Weights of a small GPT-style language model, trained from scratch on English Wikipedia.
Architecture: RMSNorm before each block, biases on query, key and value, untied embeddings.
Training: a variant of SOAP for these matrices, 149M tokens, 3218 steps.
Each number is 128 + 24 x the weight over its row's rms, rounded and kept within 0 to 255. Layers, rows and columns count from 0. Numbers have three digits each. The size before them is the row's rms in percent of the matrix's.

# gate: layer 10 MLP gate, 320x128, rms 0.272, rows 228-244, columns 0-127
# up: layer 10 MLP up, 320x128, rms 0.265, rows 228-243, columns 0-127
# down: layer 10 MLP down (transposed), 320x128, rms 0.291, rows 228-243, columns 0-127
gate228 101:110130161113119137105117132136132112093147150104143151115179118153133113080136107109120116098104176095096102128124123093086128135164094109130120099112150130139152156090117123123110134133116186129132203131156137112126109145097092125134135104126094138099139162134174154131104120186095113131161084111119130135123112097136130124115172152154173163114153114136121092132138150122142094098156
up228 107:133143157144137109116113135121132143118134170157132104141159118094189194153145093133126110118103104131152150140113182119107140142148130141169111139177152139125147111101110097123084133069124147102107162129096131163135148112143141113181186113137119138121139085113139171108133121131134118103126130125127113147115103165139124111123153112075120156147144146140164094095122142082130092138113
down228 106:067106095151116109126128121139129122099157155114131096152133118147169127134141130115116139113117132118162128164123138143125165160097116117114107144105224092141132094152130146128137155120149122134104106147092161149121091160131135150128180152156147098144157089088110119120121129158156170085128107168099138133113152133151151130105133158145113097153152119113097115103144160130153117107090
gate229 106:097108133120140142076118132132122157128129144099081158117109090107162121127144133144159157131108127138118144135143162128151119158100163119108137129173130098057101160159154114112140130097167141108144128119156127111164156138149106119124101130089109121109117109092125095120113118092121158121112103130135169142139133147156175120125146107109172107113157165177129170098115112113177139092085
up229 095:122143114142163118115144109175171146155122099116120130135145101171117170156096144076098134089152083093107167108125083115163112161130117134095106130147109122104148169119111114104130113098121097139107157172123149120145135133130116093173141158100124138124081129121091130146119085104094179154119135167131104140124133132128162129136143105128170094124093120129108127131086167125136123146124
down229 102:122109091144142078140112160119129107157144153109128106138090084103179121127175117140119140123107139142152166117094116147115196106130136130143095123117175124094129162152142179124149137119120105120139144108097142094124103130145133141140152139120131123083128118085132108101133093101091160138142114143182142091130158113129138181124113120111105145104120157148097098133139083105109165131092
gate230 096:124150152124161094117115124147149097148123128130155118161134137143106086153187106136153118158121148129092140172125091161126073137129079113100134123115090126103111129146125127116072134139129140133119116123116110130099168143122150141125115123131164096130145188092147162112167114181125112114120100111166114132148113186125157121169125119091112108122147108094155123142129109134102178120092
up230 094:094126146106147148112141084144125114115101100156121125127137099168137109117107107123175095121080152116102112142133140116133123127072124107143119127101116099110109156099141139133124129129167114185126128155119107147102124110143116092219149117103094125144186120154112126133123125131145140139090141135139133135147127092104119175134115082114105138138120137181158088139093129149176138091117
down230 093:122095131088093136185130154081116145131126100113167137140167095137126176108114166168075137159147135115118136133167141178125153114125120176148123143194165144131122113091129112127147147140140144104128138139105144117118159144107140121139131175151136120154115098125110110141176133115094135138130117114133126145111161137161117148119134117120150100105147139149144186164143101142121190132110
gate231 107:102144149116139144146127125148166143093163117142133154152121136157181131101120155160108161119093103141117154154174127138083146124136136100142151128088160106131088105104131148127108144127099110133144126125135112143130070156132131130098139127109125170123155098118131158140145089121163143103088110161129093169178132168085118089115120118145127092165144094129168124152143137175167107122135
up231 102:090125125114106085165109139099133163126119130172113110115138146128111163132129084131122138115114128158118162143089137133133117130126091096097103133128144121142153118150092108177159155093180142096149148127111123120119146126098197154126162128156073118129102146173150173123140135166079127134117107100133134170111105159145145140138136148157120152152124121140120104103108116130090160172108
down231 107:154134113111159125102093102125133135113131155115195139144100143130136090111153118123087109125122130108180158119148124175108150140154124145102139129121202161160128138118117109112149128119110122108110135113135089182096135106100167102107086163137100111145083137127166145089145181120093124125138135130158125165126123104101099129104103120147086152128116143112130152094149156143131147114152
gate232 101:120134103151097128102152143119112102072120139169187124115135130109166106112153102140098119128162109111069115105091141111118134146135096111099148118143109127159095124128096105076143130121108121125142137159159087144151115129146075157131045115117141136125162134121119111114104118107079125141096123166126130154162131146121131067108114115129146115129107150163135108130138136120109125086126
up232 097:147129145114138136099164070149164102139123141119114145100130179112137108137161112129138101129153134123126147099153137083132103127129144108096173119143133139167147138153164090131142114122117100125125143060129131093140127139077148114128074084095158127108116152101086125123127125104097123110145144149147140139124091117142117086065111117096102118163134106177147133131133122098128076127120
down232 101:149143123109113129158141087137127119105125120141099117142101140126123147139084173153148153113153164141103101174103125150120141118158087129103158173131090093119162168126076139132124073113113132110123176119126123120137131164115165191164111117110152115111154157164144133172145111151163121143118133151124100132097123121148118139178158130120119105142136126150166073123121111139117139112169
gate233 106:127136118164167132077113096147143118114110138132088120151127095104138134131129110086105151152120124107104141109115122118077126135112134116141117075115133139069157095116151140093145137090133110102158141131099178121102100150094138140137115111099073149135133123169119108100159095115120137130146134152114159122161151130119156106070079102157157131079147143129096150141092117109150136126154
up233 106:133156108100080095101142086116097125140130121096141124155148173130083142139142132149140116105168140086132136148184166104152137128175143157164139153137103135125102125115094137136165120163145153094125162108141155056127121136146123115102153102131149098137117131141130138146147072114108107143148112153130104143118121125144111131118128122168131108160121099147171132166137117078076120132139
down233 101:148128119118143154135094102121118159117129146093128137181125130135104157157113140120147146107107111151072108150144157143142114138087183134117110143148096110132121121107116133216081111116121126148115107138137096115130133117116129122148139122135098134127130180112108139094075098154107112136122105137151130152114118115130088150156167123116121159163095087117178131090129096093100087150113
gate234 104:168108141102096146135175142160082136128121144091111101183130112106092140112078107161110080132113135114099105137094146122144146157107141101144133174176149114104145145118149140134152113061119106123159128122124185105132105141127094104085130161141134142121180123120104135134130159155133120159146149142159135130140109130127156115164124106130142156149122138167086160161120117120140144141133
up234 099:143125135155124139080182109140120125107146131156128119156153169152103111132129119154145132091158130115146126120147146112150107120145114084134097133149099103104117121170110127161116128097130154181149114143128140090165151123154107141061111104127155162111120127103169145135147143161175161121101120177090120109142132148131115136148099108157147152107184158124127099161133103127128075147114
down234 105:138176155103117142132105155158130134148109117150133123139137148113135130145088126149108077106117173128166074125108123094141155101113137125138146122113130153152122101142140170053136139122151144097141141099114165102145129126116109124141114111120181174150130100072136135153148113129149096129114121148155109132109121131142125119149101138086179145136139121133089137174124101104117145150055
gate235 109:141158134177103172114125096146098106132106109160120100138178126185082128087156160134140128105113130051116116135131150135145102114144113105140166142164163092117143149182119128150103107097114095127116140143124133154158109066129161171176102123119118183101135133124149113118107133143118108109150142130141109135156108123099132151128133096160114098134118129141128138131141121139157119122127
up235 106:118147135130136094139183137164097139118117132107116136142140111136136175089120129128112141145107148138131117151116173153142109093150117153102100132165103105084126096098156117106122134120107101133149133127162151111114109116137113107091114131112105183148094084080116123129141158136140130148083149117139166114115135190136135167131108083150113104138119172163150203126096143121096125122125
down235 104:075162091157089171101126119132124176119122128136151068107138127137137092118132118113102116151153156118142106162112132107142110107137104132138150121146080126128085115140156133110124118170113128130089147155124162131111107140096108157129133129156168114156150119121110161102121126147132084153114129129138106129122123149131120119203147094116127070164137092097098134133153162115132082126083
gate236 105:156108130116123146142106126142155147147085145138185151146120135088085105126109137175138130127080141138146093110079139155127140105153159128122116104149160132097145099141113146163137078156099126125113134166138143147125138140113150159121118127059129143142101129138111119155122101131131130187194127088120091135108147112137104134113119122147171095110137122088135108138113146092113132140079
up236 103:136115074112123130094134151133130082118136167143163106108151108113133167118112134089123141159133131133112140164122100097115178139115138100180123159081146121141132136132146085112106114118094131118125117141136078095118077139091191147166134151111143171102109150094141132082151142120113117128103131165124103123126124091125170142133146152139120123083121161113144121170123136099151101145148
down236 095:140108141144125177161107131126129174141161124124105114116157116124130106101129167166114104104169127149160124085130061146121169126146118114086109118134093103111098085142143139149154140155141179142093171107115123127091174101113116108090145146143115124139116127149109181116087087131133134147173145105113110152114142152111137130146121160109126097146124113151131125098075111122099111131113
gate237 104:139126154129115128147143137097111098127135157147115110111135125121103120105115120144132141098108170130094103158155152132114127165143102146139116141147049141118133156112110125154153112120142131148121166119133135112076078177139090157137154127127111177133096121121105130136092149130115107117116142182157102164170091129129110157159116143108129081116117127112137153110193116126093111096181
up237 097:113099143164134187111147142100131119149102164138107121113164124110122095131102162115145091131127157121144098108120127154139119134112149164132104154126130128158158164094166163112144082125136121069126109094107135111077136103108140128092151145094169128141094168117124127096108120114106115139139124080110131156125156119150095117132123152147102080175107115137146150146139104129172096090153
down237 102:090123110123135144117140135101124100119160139035114151126135133123132116139102160144166140128139141143110144120091148171160139133140135134134111113146096141151121156140115146130094144117123122095146141156125134103117073159104146128164110125137128148140135107163110171096105089115134143141192116094086110149174126139174126123151157155129140138060102071128141129131120104131107138105153
gate238 100:146145152122127135107152145136094114132155132116127148167185173105164136136123136127110109154119142140116139146124129093155125111126125146189128101100160173105107168101096190151199170114126149130121173107109105080126154102146099132156066167111122138141123137115133125156108091145116113123101130145126118161164098158142138119096115111121123101101144128132133154150131133146140100126118
up238 104:135130143143147111144166188137124136122137126132157116181130174145133102124147140144139121088119086097134112157098108103132113134096116140122129074168136102093122165111083126131129095176134140161113143143163136134139055147146148104150125123127152132133101110116141147145102114137133165069158095154142139130149149102129101091121107122077122160138105150165126125112100134142154115102156
down238 098:135131118165132143127145147142125117128125172095119097148109146125169149132132151151133086086091122107071110134148136124135157152142107122134112149141107102102134153083145146158144144126101149113149174108121149131134090160155120105129151104115097072116157111096131106102153118127167124139085146109112161117194152119182103116104103154154134127144131125121139068148120141156149111080120
gate239 097:139135119148140123108113090133141135123092098117104136100125136140131133139177162115158152116137110085118144134092139129134122184084133173156127104104103114131167155124144126159173152144134113118173145066142113120163086071106137118129104119130134107145117151113167166157120112128115101123102113122114122137129126106155118146063141090093120141125118130144088131178123104079150163117136
up239 091:122122154121156130101107164132126158137107131099128143116117168141151126132149149110121138121107114113161113177130155143077127085152104143145131085140137152155094092147148148099112115164114140173068199076120166134115144132148129144121090135167126128142167086134105132130134117131104102129117118101120105104127138148154118144128093145148147154163177144095147159145114167086134118145135
down239 098:114132105123125133139124138101146151090120119105142122160085172082162124114119188167081136145132152134131130152098159127137187135140120115130137108151128141102103141107150115130122163117154127102130139113141134108108132163125137138139133119141151116158159113137106142173167081146096148163120041130145081126126106095168121109123143150158123130159140125142187108120115082141105143114124
gate240 104:143151117178140144163151132175122126104104139149152128126111095107123115127175104162151132148114145087129095126092169128119086175137145089114090106147175098130150133120151159119128133170105107123139071122124148116122103153151118103105134118117073137135137135119136157106104080124091090124130146160112160151141114128097131101078141154111102128082142145124157149156137100128099113114116
up240 106:113087117168152128107119111111187149114121130199112150103167138143140141144133118076138115168129125137127120111108140142120130094151159116144095093147131118140153184105090095166125140133130113184144142143172137181091087126114134101148120131132177122160114094114115162095160129146119106149111123109150118120168141135114108125113142108144136119158120117090125082123138089124102130123125
down240 108:119104131090158119151119149127160120170108124173131139059121104154133121134152144090182129159130129120143131165175109134145141129134132137129152105096122098128134118142105050180151127113144094135119135125112171127183130099144126144161130126127142102142107132090119119117146156171172130141162085127127128142101136102115119122117098116133095126156112127177101134139178112134130137160103
gate241 092:135148126116133118146156127133162140083149123088138126175098105133136128148121146130091124155136119170114142157103174134107140110105152166111113097113133110168135161083178103112109131100158113136122173110121145103141135122114160171072099163099120091111098128167122109125163143114165107109157131117149098131156142135134143108112144127098131113111143139189119178146127157112092113097113
up241 100:160098135133126109141106101129108116123125113120109105141128106128158136142132168155096143183142114124106106126142107168106100128148094127184140126115168167154130140146140134110089122145110134140107106110134152082092158147157108127160156140165173110110172119129114098083118156104119126168141118148137108136079166103127132125129093120143164121073172178101132137134122087140139152092121
down241 101:120128173102136056148131119102143102115101127116147130111133143158123098088147146098149172116157115105121154101169140132146118127138106147088177151077128103121136141095123147102138156105118117102118129177139156170123145125109147138139098104144166149146127122138144127071134127148147107109156135089067108086115127160142137139153113123148141120106063118139163118113115136148162122129141
gate242 095:141117122127099155121160100138126122155151093144105120083183127120157133092149146147148148134147155080091089160165106117128169144106122124094130136119134159108120129140143137137148120114168132119109151089113164068135138132102136147106124146072171113110160129128104141153148130136178120158130167137134133111132092124142088123112116112115128130097083142188112164125143115096122117128077
up242 086:088072103163097094146113136096158103117138186132166135133148125155123135136182135136113098138129108148137152126132180135103113117121135124134110135103113082153136148118135140139128142118102151158170114147132094092144171127147143179132167128115141090142133134130133092103108149116123126115119140129084123139116138131147159131142149137087162146145144094092136119150047109100146118167154
down242 091:127118167113126142129137120115115112172127104155155139149153110126124123119104141118110153123152162146076124132147118125139150138097175125110125160170087185096106131143117113136121170153132137121139109134134123119121151144094107108135123145068152143125161118121136121168128150140154138110173131155140055102142099099145123113146160142136093180096111110161128092131133129090198097117109
gate243 093:145121139174120091083151161090117112122094086120093119164185154152139106138086155165128136113149159118102150140127108089130161108114157160098151098172150126137127147087128144126131123161151137163123159128122164115155139132122115123117110132163116095127143120108139112118158130158149113093098115110132117116153077112139131092156100122095127161126174122117092108134136155138093160138173
up243 094:108113147160156110122121131142109124111079155136098102152138126120148132189138149134149078069114133147126114105130147086140143164156116073116152122159109150128080137126111162124137143129111139130129177129129175114157086103107118082124178121146148106146081167097130101141135123115139108126156116156142149108084145118127146109153120104157136101131145131107119121116123139100168076144150
down243 093:112129120127083177142139116141139131091093133116115165139118146142116116108097127106138121121109110166102130141159138122163106113107118144143121178125139100091132117090076125123138140109170113145200102166177100122098144098110117152074160139139156140087141106138123127093144126121105097140128146113176133137151129116131145113107116131133110131113161139127086123162127172168098175099109
gate244 104:120177132175119160102115187080105161126108093162127119144150095117115125144103097141104128102173145117131092152144147084113144163162144152145148142149126132122094121183146147094126116142134119115175135112123114148157128146127116171117086128139161120195137122154134165127131141112145113132112109149145115158111096119102078157161124169124151098124118162120144143153124127107116114110143